{"num_key_value_heads": 5, "head_dim": 64, "qk_norm": false, "tie_word_embeddings": true, "parallel_block": true, "init_std_qkv": 0.0177, "init_std_down": 0.00417, "warmup_steps": 200, "schedule": "wsd", "decay_shape": "linear", "final_lr_fraction": 0.1, "doc_mask": true}
Each number is 500 + 50 x the weight over its row's rms, rounded and kept within 0 to 999. Layers, rows and columns count from 0. Numbers have three digits each. The size before them is the row's rms in percent of the matrix's.

# k: layer 5 attention key, 320x320, rms 0.0962, rows 46-81, columns 64-127
# q: layer 5 attention query, 320x320, rms 0.0975, rows 47-82, columns 64-127
# v: layer 5 attention value, 320x320, rms 0.0869, rows 0-63, columns 64-127
# o: layer 5 attention output (transposed), 320x320, rms 0.0736, rows 0-63, columns 64-127
k46 093:502459524567490456454518499481522479450520480496495614507416496571547480483459475529571460476537563447527507597493591485508452445448483459486474500480587489481462506526399542531557512468494537
q47 100:555610583546569521534504388446474539551454474380477533450514490556504588468428420644543581556417543482472427487550438512484527464436451512495473562509473559472444494461491491452435460473515446
k47 097:522477532497457504473407438563454462459519449511552610386514470441501487454469580543582504466576488514466623503564455565534498498501497463414492463557479434562471485592522552448534440491510562
q48 090:490544563501437479568481426586464385468558457481456433431517484590580501496485501511478568508609562454440571573510482491521516493494490433434444533491496550536447443401452566486494485441533518
k48 098:498417573546399596439490553497443482422432566520511548401445517483454534583513462549503526526526569536530471526484513556581484566517495523449475484514454456566497457533534500489506562541527498
q49 095:499462475611555493499482488567507539495441472566493549510532520490479443485468520461517489424443554520519532477491499470445432512415451450533482407429503471552543602507531564417492489505493456
k49 099:533306454524473507527566446517465620515533394590564443447484465573441454424512432426476497446511526486500434459588442545554568559498483525560504446431555479474425508498493471508503527417537471
q50 104:528584455428542515598425564499491497504536479558503571414469512442538518395499471595422448498461558510483448562476380492472557479475478374453494499410486507480417403483496497569451494544415481
k50 098:429539548597533507558447468584585448586580482519592580556498570527548473458470516464498584450479553590457383599553502483511460435462457498452469529513524417579473517536525453525449530476481447
q51 103:494425566506479487442429522408530408560502451526468475502513445544449500553491529415549534436496439492527435413503544478443502534491556513528473473459431453486564664641491544477529425481592594
k51 094:453514524482539383384446589515558525451551363507444400505552448521560493565519450474554509534465449505503536516542541500562516534525450468588450553533505468424516458440468538428526504440574541
q52 087:409467504550498517389494463434499465595579568492549517496463528402588497515412575472497493533487561530498507370511559518410470585466455451510446463502510452609464492538412512654421479430455472
k52 090:521455512504524531528362425511517500491453551416517510435414487477372463621485510526517481621579520432573528478497516441423527504356454497564570479517455437494493510425434544515486414472495423
q53 102:529469450476495525483463464467464547525545459597429494436513604582454502528490597476447611536439457453567511512445469504540522501610498463499539520469447496531530509433455441541414498423423535
k53 095:567504501524553579503453527537439474515487553599479477541470538522516565550449558496491549488526484462521484538508562537445529499474516507431424484465457541390663509432442449534504460378523493
q54 100:489505465530468480616549494459418548502495493445524575448592479493534461439434487517462533447509524554508479626469500517472482521462614445468533472507485486498460427479525516510460534535463414
k54 092:551576534477470586518506558575575488475421431499512441498480459517479582403543484397422529447498454445480527498585470440532490508449475520467454467483435546437474515521413492523378541458522434
q55 102:495511502508538521502478553533527547483464408480509470544516539497454413432443575482572479529494480531554444488508340359558415484519428541655453487535463568476537498529569518511519498440524531
k55 097:564456534557498515425400414510490536462538427570571520580512423492500542377542578492549508420470492443515543483460438540540490483462496533526385446573543548424475606566530529493498513524570466
q56 098:511592456445560461477524592450440528522564387560598557470486505567472539493469575469441520501527493530474431492492517524471517490470518474421483473563481527507491537375565537593464449462491444
k56 099:538492549480486432503507492515470578548492512491552465421377592427426548608500546625512588454496556563469433564456542479484488563528543521463551533401457413527475490502459472509495533492524500
q57 099:458550548471400445503451500470488419474394484485372546493477504527442404448519411466565467455601540520543536564486432465524549532470543368547554478466463535473522490545530477519447503523477473
k57 092:472425485580559480519522581501482545487476565547570556525442412591429474572574522455468424556457499551520495489375577515496505461571486485366483468511371547526502456486529514425469552529509471
q58 095:565551467539553508514573487514519461577474416550628481538482499472562554445553477455459509478415463565462468558660450487422453514476548441519557521438506425487514489417445480434536502559440476
k58 093:458497525530540529486623612439523538497417432518485453465553441528478508548515551505458491473475436555458513470511375531468421416394507525559460427548423477522398500474484403378429467535581421
q59 094:512375476481457448464450402463490499424524489522569501552512485490401619414419530466453480404517545548519561479438523436480450467437482459499506550543524468445589523412485521450481504468574511
k59 094:443578567481511609482574508465447541549443563503457533475478498469466495476553496426560507512501500353502410426501564530505456504455532592543495495584516508487425519539503615597481484505526540
q60 095:533558489409481455478565487392478549553458577503448463457471479372535539593545521485611470457527510581473497566470547494448455580565567555484498562476559550543594539521486512543488447512459563
k60 093:557416448532501483462529466543443480521514419496411426441499471464480510548557457493561527540570482529540434599622510513424447480494464535518544562411495554494548521503530495543552490494465490
q61 093:576464456471498503504523569456516518570442491501539481496475587462519463526483528491484512453554491531475450472536546508404525576391572660606516437493475480534614490586542513503485523469507508
k61 097:475546566555628490470524498493479450441504410494448549469524465539509519509582435464512483528419549634467553509503499504457499554475500441578477528568364503524533538527426495483453496545509522
q62 099:558585646404520483494465505556576518494402475484522411491630543529530493418447525485499372597509446613462505513501561478512620410537537429355497532567536557492451493493483491492456475427510521
k62 091:498537562482408502464436469602606486455467524426451514554470538566478555488520489455507574474521467546501466458508522466533608498624496433448464564471539522551453449483498472437399514476540516
q63 099:497561515508489461537561401437515488450480476513554498443466482485505575463503437491444513449466458472468433545532537488405529342496510527443573488494590534457484473591471497557628482444469514
k63 089:496487532472484506530521467522556444522451440464492424489506546542440552478464459414528484600496434490556464479482549530576463402577535405476565567482485464517458489501596465491459482487532487
v0 110:526564523536417575515565494502530473587470573488554522495522626455420462567457550473497547460447533559467522483449436549579465487567497537493522469584490519468457498510565416582479559601496482
o0 111:511499573457397483435523434517396515498503432464518443543514579461481509447482516514570501518479499553518477544548595498502486669469464537406489581579496555548551511507439490441519525448528572
v1 099:519577559445468487480547499487404443559456557465454494478546547582474415559490566471482555457501489536502444446413472505514476511434434463504503564475509481425442541512504443529514576502478513
o1 096:565441541474568425460441480631464498555355495479523511522501574453514468548493493448424441453536384498500547451510456542453476478526613495442514571478500485547519450472517480418604483591496508
v2 107:527450573531476409454441490526433419534552505467494530552537482471440498573498455525529480465508582436457507556522492435585522526595502545424488480375520550493597439510505485419525575435464531
o2 112:535566512539425470522574556477467547494524444503482333425601519462491538512634548523604490486524430471524537543447529573512434498501486567503495523440511516446479471507575426473427523550525534
v3 112:571499534520532604471573445549484506558534416509492508534516489444454424512463502454417461443533490500520499519419443541527472498514488468483594459576496424418456597533502481469584455502576586
o3 107:496553556514483433487428488541540529517466562450517561449513545463461492440446512563469410460407550525400430395523540474476551546481519545518515478485519324474494582453570522504487515394451398
v4 108:499379508519503500520471425495452469490545618487479509448513531371510467468581501591568450526560519539544462565527482517567430584556516531454503483527495521450493442538542530495538571507518478
o4 108:566593534451467469488465474465471491473471484446400494490561551505594536488534447502467534532507537485489467524427510423430529515588412546573472546518443472552506393515456505504548543516477468
v5 119:448511537477518501575545568520542481413425485484559510500434469407505478487593476435436440519533496592650531467515488531499488464534493563502409522499538552507520463462639593475586541460547470
o5 115:657475452465491516536551537443520585486509494486519583541544458446481537454528534510540452568666581427511496492532480448463477545458413533537515429508432428461563463461576490540459463505474518
v6 114:520568547498460477519457450474516520482543594413500562544532489484423518513457397532540521611455463576498480563482472567457510431611541595405476488584562483460538509535532463567473538475460560
o6 113:466470435530503495467459444521523571540517444546512491460482528467558462534529483560559483479543542528485594524527404473458490529533426509507469620426483550506429479448516478470525426470472527
v7 098:489494534529497512540410483507436508573501542544506543487475480497479476497501484450423500551457558472442517562485472528489488452524496499495572582492420526565408444491563519495410572422447482
o7 102:555609472479525525530467421446505549471448444538557537478495557532467370405515512501492541453423622533476496541373408468510544537445506447420414519492484504525419423519484433508492477457539595
v8 119:533546505438423475445469474530506492531467534523534519419532434611561513507541528479421515491506441460564511494444526493437470415489545620426443539535535563466518519471520525498562470504483485
o8 119:418469468540569530563628462468551453507458504530444565464463480481523478474534594522439444513510449530518442448517543548374487562490514488504552435481446500577487537452439439557549451435473472
v9 105:550527520525486499492571515516570504477563359482459548382445517531452533385522503415437471522505486493471453516547447456525450452398561495473557592484525422492485557505592527531496440541514468
o9 107:485572364398518506624489507536430587523493464377506369591495535499475481502549611488439484503514472567587403530514531520561475483542440512555545516527482416545484471436511434458486566525503519
v10 106:528520436593507453512553466432547458505450490373486540513479480479481517515585514497514571510549573431492496458518497573503496581505508587441425429515461408461550505476482568520450520571442534
o10 102:471475503523484514471586460492542554465459449518552404471510516547460581453559449558588483534506538519561407517556472537448604503485427584569456488485453471552484496482502438442591551428485426
v11 112:471444519589555511503554352520442482411492494559493452478439421612452356503454423440476466521494543542492531462455386468472434555592542554528502487516544553540579529496569483520513499473488461
o11 114:509572404441505493530575519531461551479447530575542473451481575541484562572503581520487485565572466528477497483415582545452525491509481491455474498531567512480564474425500480494664524468470561
v12 113:501476489453477487448515469616487408518529466443592511495519454506615454440525519521436448475501515532463558488416540466416494463539484544503439537413510523515516533569453506457403547379491565
o12 111:544463534495466521516557463550552510513518515447541591510503433501455557398520454494413610521524406601423521484554475509507488392460492572620548502455452563406469546539513424496600431484492477
v13 111:503431398425537554529414481532453572485469410531586447443460480538478382520496525555503530575418563509444568441438534444476468493537542566529507443557498560527385497524651433434450510479458539
o13 117:561653480444559512485549498549464510434458520404545499569481511480524488482489455572391526475530504486477448511423486513526548405487590468516447586552525590466597545524473363501541633495491492
v14 117:470505552523514517440453510525485594482557469482524563428489472458430419402456500452492480487554579558454533429532547479468427466491549546534452540579490429410426544512496574505568610591572551
o14 114:548570471441487467496609509511449565540522430486398501539652502510502494364517516553527627542412487564490383567489507502466461457477489492513518568534426522474497496484544471518514503496512479
v15 117:504445439559482427483472461524440450457557480506522501519519455542517470585489541574551536579494529517570502458436407457419538453480521512446539512528461492612581470467499477468502412561440530
o15 122:510499502546512436384470496544490512394400508497541553525506553518548552452460458518489515482561466408514488516428595553480530346439576575585547566427569524463493580578491557507520541488462487
v16 099:534516455512502500479538453452482531518479539465537485536518517522525430484458571498518577446441519457541452467518514517485537455557433463472593446542553526492494478492522394501473532490420464
o16 103:471451478548478487441382442486540355491436544514593510472392576535499573553528479512395420580479487583554431500467476420524448563507545502540548493421487565494511515524492491479491510500501526
v17 102:526565499435408539462335434480487505584546475422566516456442566548478500524577526449491576475542494494476411524459484530568493498553568471412578559472538582523454446568477471555494487479555477
o17 108:398452554529512494460559477488467526520393468546464495525494534555408434494474501546484512487503596465560530506505489448472431490495454455443412528559523475529469469586432495557527492509433517
v18 106:497545583512469483516482578602550572506504528433466556496545465433501416498394473451494512484475400506398466497490455563472569496553492522513505373369517455532526458436542510549605528485489564
o18 107:535478521579439477467447411411556487488616493495571393469532553537517468482540517460546491468508477500419548554574572537508470531530511568507447587522472419491484539542503549502547441487488507
v19 114:456553436540479533512464533455517480514550482457504520459464560537501448468476500518601522513469540427456493545578456405434514446484405550439605569453503446543517486457445479487485423453469476
o19 105:543484521434532516507500414428485445540490460483515584519503554509549475535563452476474542400552542479455515475413481444533456501546472472564512514516561517534540587504558629480524494486526495
v20 110:405540468461510459492506442472407536516479559495445430446492480519465462548491548503549553484405539535552504577542487464510548455496519538455470494415477499502519386537419513384500543567571560
o20 107:558486535538482465540552500504537571565555558504559440406563529588462405466549531493489482534450511527478579461506538550518508529494456535447519493467537586501433352545550441438516464425432568
v21 112:522453446537480439511423430514434401574539443530446554487406540479433400596480459509528548461623546525484501466508520476446480526529559471558587514510465478556495496403525420491566540539457531
o21 108:542484563436521574548460635522528520492476482498553395542491533590515490528570525472475478543446499494570514495482502548552573348475471463519573405525565480536495488481555511491481532425449509
v22 109:485568532491447469481461513467549491502450500520449546349439535416498506454428532540439516486617585548416368402510515446544505455490467587600570500503511475490501461516502496602448485526523470
o22 105:501552603427542532480450575463463570408584457459519467545549562472530500488562421483464530459570497518542512375533444488440475555465459482513433535474457520479569496527465465511484546444512515
v23 101:457472401524528462546534418458445485589472608494530558490552461472536482376553530575524484534516472569549530505470555504531456524523399481466501373525533450520490459465517497517546432411519448
o23 105:550587395614517580432492581498506465465484357505509484551555464456542558514484529535478609558527573471425481492492499525439512486520473490405491537494491460537519551460474522529593406545456542
v24 114:492534511536448675465511433487493501466484457404467442568530537480470547550465496464433508455565471394520480552520451466468548491496519517406488506511529537478384597517498402491536511478503562
o24 119:555466548522450517465399508543389469520457546486480480580448486498415558490491614512475486490580626480596515581610489457562504561544502444492508423499495458560484483526489494559433525567387456
v25 114:501496453574510525496477603481536489497487484531531501478495542391372497540497539452483504522497470534483465548506444574477493529540551493502552516551435511485546411472514520487522548510470500
o25 112:504552551432466476514502399467432513454598487505480504490543464437490470550529408612446557501467500452459394599519502435546617433510538507460514603509443484532512543518463389561571578384488456
v26 105:493602501527533480507450428465459486466576536403497614461544495515523435442520515468523444518454511521487496518518438518498468534497483496509544554504538439582439564566446479529534481591463462
o26 107:474498512589560517420428517433496464568555464522493527636479484399544548448471479464517600450421472450543493466502381424572470520448503536522428416482422521487572451486542548495422426518495405
v27 102:467467503480507541546373428441523502505586506562503553476510502463548464417559493554598473469602558514495488408444558473529557480476504465491579495405500413426378498551518425523496497418516511
o27 106:492456531493488500600532519442461511523486460543558540536537556469576604515439515572422513497427498452540549497547430535513380471528515502500471467530506501517533466423403416388512468544573497
v28 121:560431504518520428476462501493498464576496503459458425534441445528444529551599526541531521611564508600554618483437466592486516442555557529456465477491520493557491510441440553437488462503522522
o28 116:434611480511527569480485502570518489508525503585525434467510509571562462539443543578456453614496393472506551495505550569510499398531400565603509557512542462435364508469548521534451420502443472
v29 107:567559490512557583500519466640423542490496516507574398488455428461433513508418555515518530516503516534553453573444596449475480566494486586549542592518418509550465461564379522416429511538535564
o29 111:427488493497476481380435465456537477414477435520521522511517487456432550462566534516440458477416469474513479411503455438511485514558499458589503478537472477513536583456472507508497477421547480
v30 109:451439581577497544568515503541538552523588472466436392544535595559543570524430421443520556546404463521461470488345447460517411567532471483513519554394493442479529565468526567444539487574459545
o30 111:543489558531415557566475445588520485491370619391429605515443465456509526471554503490604492511467476502506495509504562505473490469559451498565623543440576496562511462485414468546435446464524566
v31 103:475562519401497506546574478486460517424444472505490502584532524513562556456544477474472455591412390498547463482545543525414526520494536492530526520527496510554508466477598508507495433519469426
o31 098:516459533527558530490481532571480549406542466500562566464530541478450519420461482406440500474609453449498445517491481490637549599559458602474492478455514462480469489545541447587476553414504532
v32 112:454479473508553564402470490521506509582474420457449541469528416601558505518496451424456503471426453568442512487511568481514502504502441481513404434535443588475507524444466509539561549469431545
o32 111:628554593536514528503473493521596417467524486530534517487469545501490461509405508565557482459566480567558464512465607539486502474491495386524437448562468513477478584510482538496491518483555515
v33 113:548477419539433413446483443477504585399571449579520486514452502537511464479483541508544463474516604485478562533523536456584465549468451535535495476468483420470490554489485516472506534486526546
o33 119:517506549435473464620530479440508507476483492419460511485592423483611496501519497519526573548500433509559476475524592458496436486460595528409476507548498508480475504557555521473544427522575508
v34 105:410446500559534519534528462557447509457567547492500573435536542450578479484538572633517542429515507481420566539472573489440593555546574454458503465445546474593564423624461474476519495524531540
o34 109:513477507510470454556512478408470561568473464499534507504499466509418527487474493469516517460482558504461510477488474497506508462519559497480454566536473515491461450483494443385536490489542457
v35 104:487518565523489501456553510573544558492527536450569520483454469488495456509444399515535453468507559478521379463557507425578481572448484597482500497467542490503444494424479509535440521417533531
o35 107:582524434465450490585514460513428521551549454583488451468500455540515512420487462524485417532486524533457576407552544547526454512442479488438493466554504490464566612465503576505459482583628576
v36 101:486515474460552510552514476432544480543518431409512442471521508486485466500490480442497506436488495524447529497445380621514473521445574449589490539547492508504517509495540466512499507598491547
o36 104:469533595518482511488483506553511435476462518477475519588551392461562529411563526540467525527581590556458451476641495466463494537436491498495539442413488510556448497517485501464470567462554531
v37 114:584474528547370535505416428545498477467656444513602416524606504473526484452483547476552455482493459544504504488524478541432505466561571601460500434480539526544438569623532452464480489439517556
o37 117:511512548578506476550390514454518577562493616549600570520571436496536541423517533552513492570396491455523526559608545441585448510537479570514497473531477485425487525414488441586432418481427480
v38 110:535521517472520523453440502523512439507504476533557554520495515470527466481439499493442393449493532574577478456567484487578494483507511537562611520575576536385605490421502544523476457508439565
o38 109:582503446458575431639456579494487449450571500555463552561555473455536498549544588529452565561505505544504493462500470498443533619517556529461422477554434414483506532500479559501434500497521541
v39 107:383497557637535536448512404479471560428575493490548493537443534469535571483489519582488541509512433523470518484499493513501488385461553477445477617417583445509450480437542525476568463562514516
o39 104:494474407512485570552405547483464561545387520558520542489572485486565559521562436495468473549458487420432479470481488435462428568541519552481507502435392491458534585483435457528448494467480570
v40 106:494479478554493407474545508476492446563500483495417443497500439429497466473587565497442493509555599468598419474383490529573489583541525524577388474512546568511508455489533541462414460433483445
o40 107:579520449479611511520495485485557531501429484514454493444407524563475495528466474554447502557504482414454499476505470474493539504467437391453544475537477504563485502551452523530572549427442375
v41 109:462556503475390512495531442474508422477477451518456459535503529517518498433461539439404526490432447520515493552440565569464432548498606532507518472555547508510501553565376543530548571411448491
o41 107:511565548518476590496482476500511495519415463481507448521484425586484450481467400404371506511433515563380474539526431426494572510497445511433534485570474484564527400419493415436548496492510401
v42 118:427518568547416524509589445538477494468515528498517434495606573517488437492456406459513531375497452553482484495510538596541434504511555481492412420517505512436543540487440442438523550541488515
o42 119:511531539500425461432445474435446431587516505463418529497519531524442557507432557368472495584467430488545511463568567502504468524429471479475505486570455532588492445405429576545501455379576492
v43 095:469513518467506483541540514462515584430500564532500477466528483579582471382531509450529459513472450493498382527484585514593566514557469483537463405325549469524446426465521372517527473512489503
o43 099:413500522510439555446454527432472526573523488562513521497504554523438535514610474368511431427538479569507523515463471396489488493558512470446507489446523502441559475472504435488489432486509439
v44 104:538509520536479520448520454540477509583520497456529490514539469521440531461456481521531536367403562502517358528471555533506519588513492503536505586533470456488409549589478437431522540449524438
o44 104:502385458456453547468522434594424468534540541474422437564506512475427515493481479514464397448470431531445551486518475430466456530513457459483471466494502564588544470497503529447483489494442510
v45 110:517447512514434522532546493489431482450460523555569533468484501480468422572559465420529502453494402483567485529500576530452521435399523472479577483565524478454551456506533453468527504564494484
o45 108:430470599500498433496580398519524498442512427501497534473487484514549433571445518466455473489462511529521390529480541469474416545484586489476511421508442507504526534379452512500503572447500553
v46 106:457468590494587555519485444533536509556570550455498556478435548508383471494461453503492484478472457481472507587408499521549471525484520535530477593512477408526517560523490458504451560535498488
o46 109:526410555485502517462558458583424531435491428477540448506468419487388528489599427487609539485419572555528523466456484519526532450569451476466468553458467545542491456455484468412536521478537516
v47 108:448486533592408502511522550457543528480518511494502542494545575419469562530491549552508531411505511478428481495513481470558512510554497418505498562463504456481581580494472476511552569507517446
o47 106:523493588563427459541454484508472451551591505518480630566521523556487454590491521508586485517490507495448547432471534583433418455534461448465516483514554429482412480495473495447453474578524506
v48 111:535481505518494393570535508520471482466394493498494438401520464486500593486441476480419522367459616507546434549480515423539513497537465489488469468494445447477525594514535550541511433437519574
o48 115:550514490472509538439521567438484527602566528551511468573491518504545413592520530479510570539592446536473511589463435543500500497489499383624569492567545476540510432436507599557467585449480475
v49 110:500488528436532458500560579577486495533577492579394412507518509419451430508533392516564401516420494488495504500564456526496547446448599548489602504492423490592441537412548592533487538506429570
o49 113:553506513437589523478408531536533553489530460587486525462457616492512421421463485428455473486485485569516574490426465503558491487486563469531521539545560472542487503557562537438400493494530436
v50 109:415594421551528472502608547441558579485567510426577526561494463531470518577569462497498479470392547539573447479464504489543499477479522509456497456527486517482463462440505425586439513536526483
o50 111:532514487490563455496488523486470462539478450520464443448492519580443465445520532483506427506530542470497521485505468555474512577523490466382531468556499486505607443513449559510462369471566526
v51 106:462451443484559507607497500602388533434503534491443600436552501501569420505522562513623561598514513416561510497467408434545496482535560449469441565497562503501528522534498498449548587379504466
o51 101:470441424552507543608542460522579512544553520555567523539598526527528554575477477539499516422491500401554519561468523510458505461493473404510540541480421488420439479495621483431425465455556585
v52 118:538553556474537541549485535504469626484461525464456465547522504537520557497494538510490488510427445471451464565533470485528468498448523526525569537500443602530444479519498467498495580469501509
o52 120:518467485484489534489421474563547625517522443509548515556528465452516570478530561494495391472542479546552570486560453447448481460568452455478509506550568491463446543476498475496544512532472529
v53 104:489442441524542472448572560422472497490490461469398574449526549508543514474505580529606425468480512531440563548406446571458522487515505489406544494473566436617571408513460475523565442584533503
o53 103:501569513474487471551533487469429539457502510523440506529512395566412483492533456465553511603514470499462494447494510465570512453493592485485510566458467646494500437465476581580535479485484491
v54 117:481569525472518521452425530528521423498483508510450470467523494391487509439473453463451552560602586498452401413476498529553440529565520493533509564528397453474473498517458598479545582491559529
o54 118:484473542538465508539517511561526510556458497495429508502535437410414466507524496554558522476422477528537486518457425530456518493541504541486390481632411528518480454443475478481432543524458473
v55 107:498513540469453466564515559488464507470563537512530498543447512470602452597462568391410485478405505450484475512577593569489456509567432513489490507466628467495560548528523478512500487518479451
o55 108:447521462495540508559445463529523489474577521544563495511381530593461410380525512469456459578485439467430562485551477448488451465468460480459593485494518451488483386509456524531536440615559560
v56 101:510596492545594556465492543545494493402547468542388503482453420521496553584476516449571431433521505491430642524505542431577514505468497491492450429472524487519477519484564506427560498555510524
o56 098:485490447488423465431562506545467471574531445460520435509440508457448476476444465458530535562551544470555453520422435544503495437465521481513492544587484469466499544511506415534368515500552483
v57 112:519557530376521506550480476472519494485546486536479441568462419551408504528487570511500524545573506518483561421519535458607557494489517514486600382414532493568375471553399469396521425431422537
o57 106:593476461550590521421525507417566455436520555614567456432537451573537459554420499478444506492474461560574496477522546531597579463540482556479457478524585420504535458531533425553492453495443441
v58 109:575502471467529572516502421447460520420473441371518582463546599538618489456490502477496500530583437476458599630578476466431478532473459513502565406572465527544481495452547472427496522456497484
o58 115:552473423473389404536426559452506406506453507397413564528500532457481490466573450503451500546518454469549554565542530504484538540548582586507467497617493560523610534564582472567546422567481582
v59 110:393555468513562421631654522478504524515497448598488468558439473503417450429494485536467554416519499420408457517507575439569503458499527392535537472505514499538539552577471509505624508548526440
o59 111:477554454442489561430525462431482545578503558471500507571405542495497572545499546457558431534500493495527476377449483510502413508521547496410528525546499529546558465481461516568378576526534437
v60 117:546431552479488503496523384467640500518534636528640581493432545509495544503484434494489551525490475400474437455451549532514471577469442482592492510481443483498433586505409515523493543476479501
o60 119:384423498493447494474439508461566402476412428544481432463569517461614505439561574488616539484493525583512531401525549489491487504547429431485487431525497391500535491506480480447513490443563519
v61 110:473435563601475472456536503467439457545616508578477512452434477461523547383507527453556487437529460407481561578594552559489557488492499574495436458436595540544517462525529468519422571467511578
o61 114:545526510437521523538473531434535475521445546529493559370453525565469544499532531470551525452585445574464527495459559529460504411621513487420467606433348481522460483332446463528497424505480396
v62 110:450477530461489494494444489530524493466481485403582617559488499434588510558503560532473531436525496550458522501475491566478477495485508382554530486472526415416511556420447564472490502566483573
o62 107:430494590508346451581540505408541453512512385543483513541462507566519530461445563584539445480534586375545425511511535471443545489493451548505483472545503483477478575506546518577548499491492545
v63 110:497547481537450487580501505465482412490468449518461465534481470450543490485503514482492452446484496507442524422591523531525510521458506541482502457482513423566489546450502508531576477520443474
o63 112:583546558529568444477419489508513463484568478557510421491528486592492496487405433549525534510530425475607534456434448565536542445509481461554514414483581488472545474426538460461510525404520471
q64 091:585548433490487574470530537442447475481477574605441605541465601466503456478602553497501471488418490498487488502546413471500521474475603508435507431519514478476459430436525530509527435489481473
k64 091:510391541543503503554492447441478456539475451561468510499519462523536533500525536523389549394405505458526434458528508373485607503477520485469555474416395531535417564533484499565542467535454518
q65 085:558506407501438537519382368486516491628549485447536452499581548570514551422543598471418457479498484564541547517517459437450443453461592399463464435483515527535501491466511542482514497580421574
k65 087:517593452481483580466563453522545527510463464487550472486562562479497545491596461528441516596456528450493554548584529537564453559449593547364530494431508548581553475526510453441463543515407484
q66 086:527465473431475518436517558450576580441621495520504440557419519537429526507497455507523582554481579484572483446501546534460446467473576447524479559531481428480549529442488426509589519518503596
k66 089:418501381441445513540579449491464526514598559620478461527535550462439529541477524501562512415388519544585432558411507475606584542608541425497448508540450582501538467473447459567507496552496520
q67 091:522555557418480575486590495563575487479489533479510509408452491626598479467534412503384476570540500553507446515453551516488508554381518571461462579520435550476527493481528577410408388541516552
k67 091:540577493481438539499520492500454481497515608528534492469540472569608565509525507575499519462576518548437506537424455499547501497386485471547459561377492487536449437522544462539451473507626574
q68 091:515531446507582462533470586542503487474505494496515489475466416477501474489532499541483474560585443611527517505483460508543535489426566455505500481572465566508583417398471522547471592422466427
k68 090:510472534481478478549547530535570526468564415605427391548572495564469439505624505496434526593478493444560505523533468522393540512456483462530489641527511534468484486461468444431486538399541541
q69 092:510513633408452438438566443547456568553552613462495496436431561613426485548561537536456483486452477472556404481500486533498544494524534510457577483462518517477584533457519517496529393511368525
k69 090:501455497500561466414640479484454492524460584363476438459533486511489506516480562459506556524464529604432526608461574500524537543547438561508584444519539523555534496525411510512617554500497544
q70 086:507479496418495423416474468481521507486425570507465510417501393451526384424524519449564537478506592524502555552403508427558467537540573522482450509499392595506465483490449493545486564495451514
k70 089:567531555486427493508469497494516473576460409430493448479429514552443414587518438416533555548566492509463468491447610509468505436456464499466583496490436516503488485534501479557476537483420506
q71 091:490572495560534431475507534506525452498528573591405396540450472441538458585468461573432471514593497447566490452510487515570558520470480536484483530515533476382582493484561522575445510533512565
k71 089:556412479603528489556447522470464487467592549490519517490570457585505430476529466488505483513513513562455486588498590630586543482452452535578524402485520549402465512522527529451532468494515520
q72 086:505539440470454586413485461515494549489449566476508448482466456529525599394514501552539488425509486424512482563524515465483525489476509485630460567478445546503414562549459453450363441537505472
k72 085:449466468522317474530445461460479413520527442533409411483550454426519521467446470588500503537413487432446469486486550498527496500568533510606479559505546543391485516445569496471561575544446486
q73 089:450482479434461545568434451564474557516593457487406465492535529484533525461506523452483456515473560500505358437512474432525424515450403499533480515527588570576469471422510483527394558489517527
k73 090:463442483578539582511589489494487537585436495583434519454451474521537484493615418498423475508499507499435399453520431459543465467438474448500558558567467470551446451423431517440436473544491555
q74 088:425485428479498460426446476449479460475561444495546443524363435607545487429585422481511433491483481555592530550474510404533471518430438555509496472574514465531525455576524479470608567506539534
k74 087:495561483432584479563519492495477538474517578500579534502447446506380475437516462502441503580595494545531529535459399489461360514542462487575418544501550413460432474433466478458533463506450518
q75 086:468519454566456553507471487543431546530444555464586555638424490550367574429506544545516459487470530449511546482544543415422476529517531527380455431543508489573523481513489513509515410458473470
k75 089:462492366479481500477433543601470515535540471442657491483479557500466480518550518500513473455512524494457480546509504336501464530527539474456556536525521467470485575456493559476446451593503512
q76 092:446545503462505555514479505439575526531502554462473397475469512448525485564546580512541542485514444491543512534430467405569570517573485453527476435403519557569515579487528423556463537445435543
k76 087:512501463568590482480449570402514431478605460448509472526435492442515430582556517437596543458485497516497431463486451414495424376564469469550519454440529533577478538508453480493515536533430526
q77 091:430569598541434562519533397471568516527474382510535447513484582482551513494475502540439435536427515538481557517546523506446461390493478456440447538511441395514517430550485426577539432472540502
k77 089:461538565492546472542518527492512464636448542485407481479563580422434494512509485579420463593555467441454466522568462531471573412458531490457553486468416491600464376485464524487391480497539575
q78 088:571463444473434468529544564444490465546481486441399522427579424474576540489513611545515498399467471456497530427515606510470504592479498490481490545471461455486501427460506560462485536604513512
k78 090:447479520433494534575461528455442548434484493450407470446493481494538489499524573468607479479520502519566473538563572446488508464493484578482473526516551520443517514512479591532524523488510554
q79 094:456469526510479497497402608488517523589476427468555543520445511590533461502508465488525536396418522449534421405460495544514511552547437522490436654479561526506488487512542411561582501423506543
k79 091:475525462443424471532471504554488558525491567478542502560451436480567449428504630525472459483470500498498639512561537407458487493598476460508498529453499546502451466421485441514424570468466486
q80 090:436509502469442474447480435395479522475425423463513550500502480455470484447485487574505390566470550457534489497467496495442578512529570476475491469516513531540436492500511445492570457528542517
k80 087:486552442518508443541443500495490492574395413466489395511511485439443518481504522480454502507508493559556477544501398455503475466509477496426558532444541567598530512403420510529571478488510598
q81 090:497523558545444472472540455437456477551543496458494518393516577440573551480513528455493558512543506477537535536515506590378580602480525620489461489468467514482479531530545427519480460528488526
k81 087:474447551447560525479618449468515531472493435541500597471516526475480424517560492608545527499412512422408509542509483477513494488503446482522541533535441536399500423495474440565563534459458492
q82 086:511405560479501540517479529553588493471510528453472480471469440497509427441352525525522498469493448518458566451580592535497504458523461483507457469457465469544549429528484581457480552468442509